Part of a small language model's weights: vocabulary 11818, 122M parameters.
Each number is 200 + 40 x the weight over its row's rms, rounded and kept within 0 to 999. Layers, rows and columns count from 0. The size before them is the row's rms in percent of the matrix's.

# layer 7 attention query, 704x704, rms 0.0778, rows 139-178, columns 528-703
104,169,236,176,247,236,219,170,136,180,205,165,201,256,188,229,190,264,255,186,176,109,271,212,178,209,267,110,218,251,228,153,198,185,175,217,215,136,178,215,207,208,215,189,247,209,182,216,264,139,183,225,147,198,154,331,190,225,199,241,206,137,206,236,222,237,156,200,210,216,195,192,229,144,201,190,284,236,164,210,216,238,156,206,166,151,204,297,131,144,241,215,240,189,253,168,233,192,213,154,218,242,198,180,177,223,187,184,239,291,196,227,150,288,206,219,203,216,215,202,166,151,248,198,164,232,214,220,232,220,145,225,192,134,130,225,191,207,128,182,243,169,161,186,220,159,182,162,272,289,220,155,139,184,206,169,197,173,142,198,238,184,217,195,164,235,246,212,199,223,126,179,192,154,217,193,167
105,159,207,244,167,190,187,238,158,250,155,271,207,171,292,168,226,243,252,169,216,124,162,216,181,215,207,173,114,263,193,138,219,231,195,173,205,154,221,186,206,165,129,200,210,123,175,221,188,177,266,235,268,200,271,139,256,242,146,221,257,197,165,201,154,172,232,173,221,206,197,234,241,190,161,129,124,244,232,173,119,173,238,221,131,104,178,202,254,220,147,126,198,218,118,216,274,159,268,218,190,215,221,166,252,169,224,187,176,167,173,180,149,194,212,206,176,180,159,177,178,221,137,212,184,285,193,167,163,165,216,262,260,204,181,217,219,211,173,187,218,235,261,242,179,163,114,238,158,209,122,152,169,198,177,235,270,178,262,163,213,202,178,250,278,156,218,235,236,139,212,244,245,195,221,175,182
103,182,208,217,188,252,183,180,153,234,183,145,225,147,289,223,219,237,223,241,159,220,277,300,227,186,241,235,188,235,158,211,175,221,183,220,153,148,154,208,229,176,153,303,158,199,240,197,185,178,151,190,226,231,180,331,240,208,251,140,221,149,104,136,123,262,197,173,167,208,197,236,192,179,163,161,187,186,223,207,172,240,218,180,268,316,151,196,211,171,226,131,168,147,237,191,196,231,230,188,171,253,165,193,249,167,219,225,192,194,188,194,224,220,251,161,212,225,119,252,195,240,143,255,193,231,233,176,171,158,204,186,125,229,165,238,190,186,225,301,225,180,179,202,221,168,126,155,148,157,183,223,181,305,172,218,187,230,197,216,204,233,162,232,171,118,238,195,198,260,205,171,179,176,225,236,205
104,120,223,228,216,229,239,189,265,199,86,178,161,177,221,186,211,176,201,272,151,207,244,232,276,234,153,221,211,263,214,161,188,148,174,215,220,229,124,165,191,218,249,170,243,167,226,198,265,190,236,150,247,236,245,225,211,212,192,149,242,202,140,182,184,186,214,190,222,249,191,200,114,251,168,177,227,236,242,246,207,223,199,190,127,209,202,190,202,228,294,177,148,228,224,165,212,178,245,147,181,249,196,160,137,240,218,276,200,227,121,214,194,105,208,185,189,224,209,183,201,194,294,221,179,220,178,240,179,266,221,233,154,211,195,192,235,120,134,116,182,215,208,186,179,169,193,183,217,159,242,188,202,203,165,215,173,110,226,141,245,194,160,103,253,226,214,283,191,178,188,190,198,117,236,166,173
110,142,237,186,164,173,207,194,271,192,167,243,152,177,227,215,249,215,135,211,263,208,292,217,211,203,186,158,233,120,198,204,229,245,193,239,185,170,156,183,196,163,216,227,187,142,180,173,157,232,200,308,190,200,140,247,227,249,227,154,218,188,179,137,264,183,277,114,165,216,206,181,187,257,201,154,239,242,215,278,208,166,158,267,199,167,217,193,180,209,157,190,216,187,219,228,176,257,217,220,185,209,118,217,254,160,285,151,253,265,167,166,166,201,201,204,236,203,171,218,189,179,168,222,184,219,347,276,168,244,203,249,204,133,196,233,213,166,181,263,181,172,220,232,193,266,180,187,208,174,182,248,261,296,252,138,240,215,199,222,203,206,226,148,175,221,178,174,247,142,210,166,174,180,247,169,169
100,176,148,212,198,241,285,165,173,167,229,235,188,159,194,287,185,175,224,135,215,172,211,215,180,160,130,169,145,173,187,200,160,234,213,203,205,165,246,202,232,95,226,261,156,182,150,199,199,213,221,185,126,245,220,206,261,245,278,262,230,133,219,213,235,254,228,274,184,156,174,218,255,200,240,204,237,199,195,239,182,141,250,201,275,181,123,147,164,221,269,245,126,160,151,214,244,187,175,244,254,167,132,194,182,132,171,149,186,201,154,200,212,153,289,186,211,242,216,214,237,218,216,190,239,192,238,254,255,229,239,167,151,224,239,238,186,182,170,214,123,163,206,216,147,226,197,102,197,185,182,251,147,184,247,246,260,209,281,219,219,215,268,219,198,193,212,219,219,225,134,240,199,212,169,210,250
109,206,194,234,196,136,160,176,119,171,97,218,232,229,242,195,190,248,194,204,156,207,188,198,176,216,163,139,180,187,213,212,163,222,208,232,214,182,178,238,191,144,229,178,115,197,213,177,183,236,190,199,244,118,227,212,223,234,290,208,177,204,199,231,170,244,224,244,254,251,164,133,172,186,181,223,198,259,239,199,192,179,129,198,202,165,292,238,187,251,102,279,214,169,242,189,169,179,222,122,249,176,222,220,189,182,235,183,241,214,151,220,115,238,223,230,209,150,211,185,234,219,189,242,196,254,192,216,235,174,227,209,195,237,183,181,151,200,200,247,269,220,200,182,145,187,189,239,174,192,139,178,231,214,234,108,109,221,206,187,178,263,234,147,238,197,194,178,173,133,184,157,324,168,189,186,205
104,225,191,167,192,202,280,204,166,171,153,224,195,208,194,218,162,244,229,176,227,261,163,148,195,188,142,221,235,136,230,237,193,143,184,231,226,238,219,179,264,161,234,223,147,236,256,178,153,87,120,241,147,212,204,218,191,198,197,180,184,232,179,172,243,258,339,145,207,219,193,200,182,201,220,183,201,160,212,199,244,180,208,213,107,143,188,161,168,170,186,243,214,198,232,199,209,210,245,227,169,214,181,232,239,251,207,189,203,105,178,171,175,182,211,104,284,194,252,233,190,194,168,242,168,196,214,215,146,210,138,155,198,184,149,217,224,240,203,134,222,185,172,244,135,188,158,178,208,243,189,192,255,296,219,221,185,219,135,211,247,176,170,235,195,246,229,168,166,145,183,175,183,107,215,194,146
100,196,186,209,189,213,191,226,181,232,244,130,239,178,159,213,175,170,201,238,172,245,149,176,191,267,111,205,205,250,200,180,163,174,191,170,161,191,222,181,175,183,215,172,253,206,249,253,175,228,207,203,184,176,190,179,231,184,152,253,184,223,272,234,198,257,202,172,183,255,208,159,182,174,170,209,194,209,213,187,252,294,189,176,174,209,179,243,233,192,205,247,153,192,168,211,223,164,194,230,214,196,213,265,216,189,205,191,181,136,185,210,219,234,213,155,189,157,186,204,160,148,165,169,179,249,251,208,148,163,106,181,172,202,172,190,216,175,190,183,208,130,275,238,249,169,217,132,237,167,168,147,251,227,269,227,154,183,236,115,222,285,187,229,184,205,218,161,165,147,235,188,142,234,203,270,215
107,212,240,204,192,230,163,169,211,171,235,210,161,251,250,147,204,187,179,175,228,184,161,221,197,269,166,231,222,256,236,181,177,107,252,174,178,234,174,197,242,222,237,163,266,146,229,201,196,212,162,214,293,191,181,184,185,214,162,201,232,196,254,184,204,182,212,210,187,166,222,170,174,129,211,223,263,225,222,167,197,275,299,156,255,173,194,246,131,130,185,160,220,240,191,187,141,239,243,186,227,256,243,193,186,294,175,293,222,152,237,159,246,181,246,246,248,119,187,179,233,223,242,179,227,204,173,240,189,130,194,274,194,216,143,113,217,117,244,185,191,144,238,206,168,210,250,211,214,142,217,141,237,190,186,189,171,224,237,208,221,147,124,127,188,177,200,148,128,230,110,189,235,221,249,210,199
106,209,175,188,182,190,245,235,211,149,209,210,252,254,181,313,196,236,205,203,155,222,270,181,259,133,162,223,194,211,245,147,187,219,193,166,226,213,208,205,189,173,235,166,216,161,217,234,229,217,228,174,221,213,149,225,203,149,204,293,202,210,219,227,187,292,229,176,245,193,217,193,204,193,180,231,214,208,231,279,244,207,172,229,167,190,197,223,142,175,211,233,172,215,228,144,269,164,196,177,175,212,266,230,217,158,135,159,113,189,180,199,160,249,156,232,183,188,190,207,252,188,215,132,218,241,193,170,180,223,196,227,150,143,141,180,208,277,231,248,77,165,215,118,246,234,278,289,190,223,221,233,180,141,182,146,230,220,217,209,243,225,200,232,156,162,151,204,203,236,226,162,186,119,212,155,254
103,157,253,241,174,233,152,225,187,177,187,185,220,241,198,244,160,276,175,224,180,207,250,257,253,196,167,248,178,208,193,197,140,220,177,220,297,258,206,243,197,229,250,229,253,183,190,214,230,178,142,230,225,188,135,326,195,280,172,238,242,203,202,230,275,181,161,189,190,208,171,164,171,197,243,224,73,215,213,174,213,152,272,236,204,240,189,136,153,252,190,161,221,187,250,260,212,190,270,212,211,188,147,239,243,119,195,219,209,208,206,240,196,194,148,183,195,141,205,205,130,119,218,253,243,193,131,238,188,215,236,135,147,170,202,152,225,239,142,261,190,190,252,169,213,210,240,212,195,155,198,214,119,266,195,168,239,129,228,192,220,226,162,228,205,135,154,227,238,222,201,200,210,155,137,226,224
106,284,225,272,187,197,222,185,188,209,267,185,172,131,163,250,184,197,111,285,195,138,176,234,117,120,193,190,213,200,243,203,160,202,204,163,243,213,217,196,210,207,171,241,200,201,196,140,105,98,227,164,164,230,180,303,226,204,255,305,176,174,138,185,195,194,172,113,204,201,246,190,196,166,241,197,163,256,141,189,140,137,174,129,287,194,172,201,157,223,271,152,173,242,190,224,204,181,181,266,219,258,240,159,166,127,185,227,171,201,206,213,152,264,255,270,190,178,237,243,197,168,135,314,251,165,229,193,213,223,284,220,190,223,263,238,195,193,196,224,169,200,247,184,235,166,173,174,213,185,253,188,150,206,201,234,193,187,190,163,176,225,195,90,230,244,148,204,187,212,257,133,155,236,221,141,161
109,136,174,207,178,237,253,206,269,207,231,137,174,204,184,174,206,245,219,226,250,191,206,215,230,250,274,207,177,189,183,199,161,207,196,235,213,217,189,226,204,196,228,224,206,211,247,233,159,136,125,201,241,240,220,125,204,147,276,102,195,242,211,189,186,162,180,241,175,191,168,168,223,181,140,255,261,252,236,135,207,251,181,150,195,103,187,187,239,145,215,145,185,238,186,209,166,129,214,129,229,173,169,219,194,244,180,221,217,137,241,175,244,178,220,201,250,213,276,158,240,162,265,207,228,169,145,146,196,202,202,210,180,268,206,206,119,169,264,155,191,182,185,235,146,276,148,262,256,199,225,182,141,290,127,249,254,173,227,173,195,232,181,146,177,165,188,169,195,212,237,172,213,122,168,236,247
108,215,127,246,189,199,280,150,195,184,204,256,253,201,179,111,167,223,149,226,242,162,207,205,171,226,140,221,216,205,183,291,166,168,185,214,189,138,228,205,170,240,136,166,174,185,204,228,192,149,172,204,255,234,173,134,150,127,189,199,203,199,293,229,178,110,144,257,202,252,166,228,194,215,245,215,212,176,259,174,157,177,211,196,169,200,197,223,205,174,151,175,203,211,166,217,229,114,147,249,244,192,183,257,240,257,257,162,185,226,235,258,215,190,90,201,184,150,148,199,186,182,169,219,184,157,241,130,196,195,250,231,186,197,250,190,231,185,212,192,187,224,199,188,226,170,204,194,214,200,262,103,232,205,165,235,182,182,200,173,156,213,106,254,163,173,225,150,177,188,184,259,217,295,272,251,219
099,230,228,191,212,208,163,209,219,195,173,238,206,219,209,191,154,212,173,228,213,241,257,151,233,177,168,207,178,204,249,203,186,169,184,178,161,219,171,230,226,134,247,113,233,186,216,200,132,292,189,196,147,170,234,243,137,252,194,200,147,264,155,273,172,256,242,226,154,160,226,113,205,134,240,232,187,196,234,251,222,211,96,206,237,167,191,213,311,171,261,254,211,227,158,216,159,242,123,254,147,191,212,207,122,259,146,228,206,231,225,172,215,194,137,202,207,196,250,140,141,211,161,227,142,218,175,180,182,251,192,171,208,171,294,202,259,197,166,208,189,169,209,243,265,169,118,199,117,194,182,200,252,212,236,242,246,204,203,181,197,205,227,282,201,207,227,204,215,165,133,210,220,95,186,115,239
100,184,220,210,253,209,143,192,168,238,156,200,147,208,267,97,205,167,299,230,265,176,160,154,228,265,246,209,188,161,166,177,156,155,217,211,146,248,215,156,219,242,193,123,227,249,166,204,197,190,224,175,310,227,250,194,206,131,248,151,257,265,229,198,182,150,279,132,214,236,225,250,190,247,232,218,226,187,128,169,186,182,193,178,161,222,201,144,200,137,170,218,226,230,193,245,173,276,202,203,158,193,252,145,247,228,159,254,136,222,177,188,217,217,191,141,97,248,202,294,218,230,251,243,227,246,194,150,219,162,116,234,233,197,249,227,187,173,268,202,154,222,130,151,147,154,177,185,229,217,267,95,185,163,187,181,256,145,216,184,279,178,212,181,150,239,193,206,201,134,222,217,176,166,250,183,196
107,204,116,184,219,200,221,238,152,212,238,206,163,162,212,189,243,241,102,185,204,195,154,262,215,269,224,189,162,151,181,228,230,193,204,155,224,216,162,184,156,267,237,261,242,203,122,222,138,182,194,250,183,168,202,157,275,203,199,196,205,149,188,226,225,158,261,194,248,238,248,185,229,189,245,187,229,222,248,166,172,187,178,218,177,138,243,150,183,247,219,302,189,271,257,234,181,219,195,189,167,212,228,248,78,148,193,249,167,222,77,232,182,231,206,205,250,223,101,207,214,152,277,229,162,207,230,159,231,185,253,235,219,194,168,247,192,147,238,145,226,228,225,180,235,123,239,214,224,163,204,182,198,149,171,201,157,203,250,241,191,176,180,250,197,241,170,272,199,236,182,174,180,180,178,251,199
101,194,125,220,165,229,255,209,190,163,230,244,247,199,161,96,214,182,232,184,118,238,240,195,220,239,168,167,229,213,145,234,189,220,177,216,148,150,231,172,156,180,217,174,157,290,260,198,173,155,161,207,164,229,151,239,224,172,111,182,185,300,126,122,208,251,210,167,189,155,197,205,186,228,183,209,217,201,250,228,162,155,220,196,209,186,160,255,205,186,216,137,183,145,241,205,211,203,241,183,164,203,228,247,159,160,186,251,256,248,243,164,221,199,158,213,214,148,236,248,206,240,158,195,211,213,237,257,154,179,115,162,155,167,204,161,212,216,153,177,247,153,175,278,223,232,201,170,193,154,154,202,221,222,182,168,186,302,341,219,186,160,163,226,179,154,181,140,334,177,265,257,187,204,247,172,185
097,226,180,248,192,217,283,197,264,224,266,227,244,81,192,175,199,251,189,212,94,168,192,147,192,209,216,164,191,132,230,242,196,206,200,192,244,213,264,133,143,148,199,164,212,174,204,196,170,190,219,211,169,184,156,118,198,156,174,188,198,233,231,144,209,187,191,209,242,228,174,194,168,222,237,186,151,191,159,224,154,207,204,254,209,186,141,244,200,271,180,233,183,209,184,195,192,286,253,221,183,230,128,179,158,285,209,194,199,202,248,256,210,185,119,212,229,226,246,200,198,136,253,225,155,167,254,195,244,240,190,297,205,125,178,286,200,191,173,191,263,146,259,160,162,234,227,289,307,233,187,222,222,203,261,196,177,290,292,159,208,166,159,199,271,195,235,247,168,221,255,168,247,266,179,180,219
102,216,282,201,225,226,263,193,224,168,172,302,139,239,250,228,220,218,215,158,174,205,201,116,168,211,103,128,215,177,177,169,180,225,152,239,219,174,200,221,170,169,151,165,199,179,171,200,249,209,210,123,170,200,211,301,225,201,219,159,256,179,141,240,215,166,303,150,122,226,156,247,196,217,260,179,180,163,197,291,225,227,137,217,136,231,202,237,192,210,205,176,236,212,222,171,188,173,218,171,155,248,219,258,169,228,215,193,279,233,168,279,189,223,311,199,157,233,119,227,201,183,195,265,203,226,127,232,207,162,233,123,278,211,213,171,128,162,169,253,207,143,154,209,282,171,121,211,152,192,189,238,232,177,210,177,161,289,232,211,200,202,156,120,220,159,246,222,254,150,224,196,175,150,194,229,175
101,279,223,190,211,136,214,180,240,263,206,211,195,241,137,259,197,272,189,249,144,245,170,167,210,219,219,134,228,261,170,137,220,203,207,231,190,142,198,175,232,214,179,231,226,150,193,180,207,175,192,133,168,276,119,205,144,230,230,152,139,182,171,210,170,246,303,227,227,245,191,165,238,251,172,259,213,272,201,212,202,213,217,209,158,234,207,191,258,202,271,185,166,179,269,122,223,124,207,201,276,245,190,181,200,173,137,203,237,192,224,175,232,230,200,246,213,180,220,191,251,268,98,165,161,155,190,222,172,253,235,158,215,159,117,177,221,169,209,212,312,171,191,231,185,164,255,230,210,184,211,248,196,164,163,151,186,152,201,187,261,243,209,191,205,261,214,176,212,177,192,209,178,132,123,163,204
103,154,188,176,179,191,169,183,144,292,187,164,155,225,150,145,177,196,194,141,157,208,245,191,158,261,171,168,188,157,220,178,213,211,179,223,182,167,179,160,202,241,210,231,81,227,273,180,197,155,208,204,239,147,210,203,214,241,201,216,183,172,230,142,97,223,185,241,135,199,221,130,237,215,150,250,151,196,165,172,200,217,210,201,136,125,249,162,183,210,164,180,181,191,236,239,200,205,178,168,196,229,229,189,206,266,224,158,190,227,200,217,234,265,190,200,235,108,205,215,233,182,194,236,244,236,217,147,166,294,243,266,261,182,172,284,176,273,248,204,232,152,224,312,142,202,188,169,165,244,171,228,142,193,183,149,156,197,226,197,131,196,198,188,261,157,205,146,184,174,213,232,207,161,154,254,218
102,184,173,252,181,248,269,208,216,211,79,230,184,130,266,166,160,147,102,151,208,202,249,159,213,226,204,182,230,224,160,192,148,273,159,81,241,186,217,238,211,153,264,155,207,241,165,169,247,150,163,180,106,255,139,194,197,225,195,223,272,215,194,225,275,183,237,169,62,173,207,153,124,213,203,177,156,268,109,198,161,208,263,180,226,144,251,198,214,171,85,204,223,205,117,149,181,181,150,204,215,210,183,178,151,198,183,165,165,283,197,130,200,220,182,185,181,155,249,195,199,241,241,245,186,258,234,187,189,207,210,165,230,194,150,216,229,177,191,199,214,246,242,171,223,206,170,165,161,247,251,200,253,246,142,172,173,261,176,121,177,242,199,213,153,227,157,192,174,213,173,228,194,213,165,193,234
100,278,127,149,179,169,142,148,125,231,157,200,283,187,220,208,222,184,150,187,137,179,229,235,154,194,227,222,240,193,166,152,158,185,178,234,215,202,216,196,175,139,157,221,206,231,225,218,212,223,182,198,210,183,191,176,264,223,197,191,233,251,253,200,233,271,192,196,160,227,189,256,168,219,187,274,229,226,129,122,225,174,189,299,275,222,115,177,168,173,226,164,215,209,162,171,236,257,199,134,204,153,201,242,214,202,258,232,176,200,129,186,132,143,302,187,183,245,202,165,208,176,195,169,180,178,208,202,213,134,171,199,182,204,187,214,187,197,208,181,230,123,190,155,159,157,170,219,233,189,190,180,256,198,178,201,245,201,235,224,189,275,222,217,131,280,187,165,134,167,164,209,266,241,166,231,253
110,192,192,259,214,207,186,175,172,214,250,207,210,174,187,184,165,131,167,208,167,230,217,180,185,165,266,227,212,185,170,195,225,121,266,224,185,285,233,212,233,230,180,208,149,253,252,207,216,141,200,229,196,222,156,250,193,145,195,144,197,218,199,188,171,148,190,132,251,234,160,207,180,166,151,168,233,169,177,193,201,193,168,214,170,223,144,239,124,170,145,137,194,278,167,221,234,226,194,230,259,194,240,262,164,151,204,189,162,245,251,202,163,266,196,162,270,165,228,197,248,183,164,243,302,284,231,234,111,162,122,138,237,233,177,214,191,136,254,171,240,249,203,137,171,194,117,151,186,241,270,182,165,128,191,225,182,144,255,138,223,183,245,181,164,126,160,197,167,257,146,138,166,163,167,227,226
112,196,248,266,116,155,188,223,192,256,267,183,204,193,210,211,226,197,188,206,238,215,161,154,190,207,235,195,220,185,180,174,251,120,218,193,175,229,221,202,213,249,266,100,215,210,255,164,150,193,172,193,172,180,260,158,186,189,216,86,182,205,146,212,223,183,186,180,274,217,135,185,198,203,265,174,184,127,213,234,197,138,215,176,307,255,161,190,147,290,140,127,211,251,161,161,129,253,188,241,258,204,183,185,186,234,212,243,169,170,209,205,191,152,169,234,223,186,169,148,170,222,244,92,162,210,233,141,212,177,158,190,212,319,151,224,254,66,200,181,181,236,182,207,218,170,256,254,163,212,136,156,187,226,242,226,245,139,256,193,209,155,188,230,250,136,258,182,187,245,224,193,259,211,197,256,213
106,208,186,230,206,201,188,253,195,209,198,224,178,182,255,233,158,143,164,213,199,237,191,181,269,255,212,209,169,145,240,236,203,166,125,267,167,211,157,225,257,134,194,246,230,141,198,240,264,168,170,181,236,219,264,233,263,167,228,249,289,200,258,184,191,188,172,183,223,219,234,220,251,193,221,201,186,189,184,228,185,184,183,151,232,208,125,169,218,193,211,223,190,190,173,216,218,210,211,217,213,207,254,201,212,219,268,162,173,197,139,181,121,212,193,171,202,200,196,206,238,215,123,191,215,166,292,162,131,200,164,93,221,194,238,190,211,178,190,225,295,262,256,213,294,157,189,243,179,227,225,128,218,252,107,132,146,187,119,161,193,202,150,206,154,170,220,160,191,193,200,192,166,251,219,313,176
103,215,158,187,158,227,208,248,187,174,157,148,253,139,221,129,200,187,172,268,177,214,212,223,168,118,192,188,196,216,254,175,167,180,191,162,214,217,187,192,192,209,139,123,197,182,243,202,227,247,196,168,195,245,223,244,166,195,230,173,143,228,263,147,237,143,154,216,297,186,156,240,189,135,171,246,204,171,86,175,179,184,182,226,218,101,266,178,264,288,249,172,213,243,207,211,208,216,193,196,227,181,250,218,200,188,243,200,209,231,172,211,216,191,175,164,225,169,175,249,287,184,116,174,273,171,239,194,200,150,250,227,186,208,206,231,246,173,284,186,220,243,118,199,161,191,162,193,206,199,266,176,231,171,256,228,266,208,220,219,225,276,151,136,194,178,201,175,218,214,103,219,265,200,155,176,211
102,260,173,174,188,223,234,219,193,226,221,266,202,141,231,132,240,152,177,157,176,163,187,155,254,198,218,227,141,144,181,218,218,203,180,234,218,264,179,219,188,147,201,117,194,240,170,228,217,235,234,180,209,276,186,272,161,276,189,250,236,290,178,155,134,273,264,277,172,191,182,126,236,199,165,246,269,200,222,177,161,158,211,219,207,219,182,170,194,173,230,145,154,274,221,207,238,187,224,163,203,213,150,229,266,267,184,273,277,175,225,211,235,226,201,165,250,255,172,81,153,219,313,183,122,159,181,169,194,181,254,222,233,234,209,198,138,168,178,218,225,204,176,197,158,187,209,250,218,229,254,156,144,242,220,254,230,251,256,248,225,244,222,182,190,222,195,253,248,187,229,113,216,161,286,191,193
096,241,176,194,237,211,198,233,218,219,176,196,191,87,249,104,242,195,222,168,170,227,174,196,193,244,166,194,201,200,275,267,194,175,193,194,195,295,219,166,165,180,168,238,196,225,247,183,255,180,208,173,185,215,173,252,214,157,206,187,228,191,214,219,99,187,175,147,172,155,158,165,195,241,226,149,171,184,205,188,200,193,239,233,246,192,169,162,198,147,196,156,160,258,152,243,181,131,232,220,155,213,178,195,219,263,183,244,287,211,173,184,221,202,234,195,181,225,222,116,166,233,201,229,157,219,208,202,231,194,265,197,216,189,241,232,198,223,177,218,208,259,160,194,185,182,198,184,145,170,272,183,244,182,160,253,221,310,216,268,169,210,152,171,115,155,187,256,247,179,185,226,228,157,159,323,131
101,178,210,179,179,192,183,150,221,149,226,243,137,192,271,200,217,275,211,95,200,174,172,278,214,191,196,219,199,239,228,188,220,217,139,236,187,297,157,206,190,233,222,162,264,191,223,166,196,251,177,197,203,115,239,177,223,180,200,216,199,226,160,202,230,256,267,240,215,220,219,167,169,199,175,210,233,248,191,189,225,155,224,217,171,186,280,171,176,170,199,102,240,188,233,203,172,243,231,182,179,170,193,240,171,176,253,136,164,254,191,162,270,193,255,210,218,167,249,265,201,227,186,169,154,187,196,260,219,195,199,174,221,235,239,166,297,134,201,241,169,218,247,188,170,205,202,154,193,206,225,198,291,183,184,226,164,198,262,171,254,124,203,224,151,229,173,267,238,254,220,135,197,144,189,190,212
106,193,213,207,133,170,200,216,207,193,247,206,205,195,203,157,160,171,216,130,172,228,167,162,132,205,226,242,181,174,170,228,221,192,226,197,193,239,224,122,272,209,324,192,214,241,193,183,196,196,232,154,305,148,218,167,223,216,222,158,217,195,225,195,170,203,214,167,218,195,227,223,124,289,233,205,115,236,167,180,267,267,140,157,287,202,229,222,195,176,178,200,203,226,204,237,254,225,225,217,185,244,267,149,271,197,239,155,303,175,244,191,175,136,183,249,218,229,208,139,178,182,187,223,165,280,125,146,198,162,173,167,240,214,236,127,212,149,245,161,211,212,205,179,200,178,276,193,225,208,276,206,215,207,191,220,182,208,253,211,175,142,157,203,192,199,224,205,198,214,215,234,212,242,232,250,124
102,228,203,212,208,153,250,187,153,244,247,135,193,290,301,151,161,165,209,192,133,228,148,201,230,219,218,200,245,228,208,213,195,235,210,287,218,244,229,183,236,195,196,241,174,242,225,222,209,202,189,142,189,227,277,160,144,181,189,165,191,192,208,214,175,224,228,215,194,202,172,268,203,179,116,214,207,191,208,220,202,204,219,204,204,188,191,237,174,175,203,223,149,194,153,230,251,109,188,186,147,195,179,174,250,146,205,226,148,155,217,221,245,201,131,201,173,310,228,261,203,205,175,172,124,236,197,125,236,180,247,176,193,196,212,216,251,253,155,153,240,195,154,156,205,196,215,244,222,233,264,216,191,231,259,191,229,203,192,192,163,171,270,208,182,242,154,155,192,194,227,233,212,190,173,151,204
110,220,219,220,227,249,179,234,257,225,251,184,193,182,244,189,263,195,172,270,187,309,193,205,201,199,173,188,190,191,244,263,212,208,166,200,218,182,207,192,196,233,149,193,184,251,174,126,140,192,203,220,290,196,254,170,182,193,225,164,182,189,204,209,145,217,166,254,229,172,202,204,187,184,265,220,222,212,216,201,130,261,279,196,219,243,211,197,198,194,102,236,196,170,143,215,178,225,258,144,178,146,92,113,250,293,215,209,219,206,221,177,180,141,135,183,191,169,163,144,224,224,152,178,199,287,215,206,192,197,149,155,259,150,193,187,214,290,231,136,176,215,181,267,179,235,153,258,242,184,198,236,251,163,183,157,210,143,179,221,190,152,165,173,196,158,220,180,145,209,239,268,141,219,219,200,209
105,222,181,181,184,161,217,238,204,164,168,221,254,255,243,148,173,170,109,183,172,256,202,236,196,178,255,275,186,186,203,213,203,199,206,169,190,238,153,178,220,196,263,173,256,203,335,208,214,142,243,182,222,220,211,212,168,190,181,179,162,216,195,224,220,215,303,274,216,229,214,237,143,161,271,182,235,226,172,194,161,211,207,261,229,254,204,144,263,157,204,169,188,317,221,165,239,179,210,166,200,255,137,198,174,226,191,207,248,154,250,190,249,148,114,223,255,155,172,146,192,206,166,136,197,228,175,219,257,191,220,210,173,199,181,223,193,191,233,161,145,227,172,227,176,176,174,171,258,186,138,146,231,210,193,197,212,221,218,254,138,213,172,225,215,109,194,189,204,172,105,271,239,249,151,182,229
102,208,187,230,259,204,187,197,209,167,295,170,220,255,183,200,175,231,176,183,232,182,289,203,237,216,213,223,215,208,178,218,160,225,182,193,215,302,226,125,266,191,150,223,195,227,200,229,234,176,112,225,194,116,215,187,200,85,251,236,186,212,164,227,152,246,136,168,131,153,198,263,151,216,165,205,306,173,153,119,130,209,213,265,257,135,285,209,244,200,118,223,168,177,223,156,216,254,241,197,213,214,136,214,189,186,216,242,242,212,171,169,228,207,260,206,221,157,201,261,182,149,213,266,207,176,249,202,188,195,139,216,177,47,260,230,182,213,215,218,172,217,265,187,231,137,153,212,170,171,222,215,153,152,202,207,221,176,216,209,204,210,288,144,188,210,163,209,209,277,199,165,203,156,270,207,218
100,124,232,145,200,234,196,251,138,222,171,177,156,139,176,170,159,188,233,180,184,118,122,179,191,170,199,264,163,144,214,171,164,217,183,161,158,179,243,225,233,162,131,133,234,185,211,225,191,222,193,210,167,196,222,241,201,211,181,195,203,242,202,212,237,299,127,234,269,198,176,165,207,227,230,156,83,220,211,266,187,214,128,247,113,167,192,174,246,203,174,269,260,190,188,171,202,153,178,202,104,271,236,161,205,222,173,175,182,226,199,162,156,200,258,185,141,218,164,174,217,187,200,248,226,138,280,197,131,203,238,259,176,200,194,124,226,186,210,152,178,197,273,171,220,161,245,213,191,233,141,179,175,225,159,118,236,232,184,158,157,167,173,257,185,223,223,194,221,228,144,230,209,230,170,251,266
104,203,216,192,186,181,209,187,189,136,157,262,234,111,185,133,167,249,173,181,292,249,143,191,188,133,100,201,201,192,231,175,104,230,185,226,186,245,234,199,231,247,237,215,183,210,197,174,259,255,197,224,234,202,204,200,214,241,185,127,127,247,287,289,169,189,139,204,250,185,245,256,232,161,199,189,181,260,172,210,172,208,193,154,204,212,231,188,265,170,221,217,250,180,174,149,182,187,251,254,139,225,152,167,277,211,124,216,224,208,178,175,182,181,199,242,113,172,196,219,277,212,213,153,212,212,205,157,160,198,162,259,193,206,223,215,216,130,178,191,176,193,276,247,228,131,252,242,171,185,143,161,243,266,203,199,234,214,244,187,133,205,195,166,171,189,217,199,199,184,131,196,244,136,221,259,201
116,188,229,245,166,191,170,198,240,255,234,171,184,224,235,140,278,176,238,199,174,174,214,271,284,156,199,204,227,241,207,209,243,175,189,173,180,198,147,136,220,198,173,108,225,257,214,204,176,197,151,227,207,212,247,195,160,132,167,229,104,229,163,213,174,202,200,239,202,211,202,199,164,285,154,200,248,190,251,134,232,240,166,207,232,164,206,175,212,164,187,129,239,276,126,237,163,214,195,182,161,208,219,195,148,258,187,227,187,169,200,205,206,135,174,122,223,150,217,244,188,219,207,191,174,273,188,200,225,177,143,215,199,263,202,200,183,235,160,155,215,177,151,222,166,216,161,175,181,281,198,124,224,198,214,232,278,142,241,210,234,160,216,246,176,195,209,158,189,179,210,259,252,239,164,285,210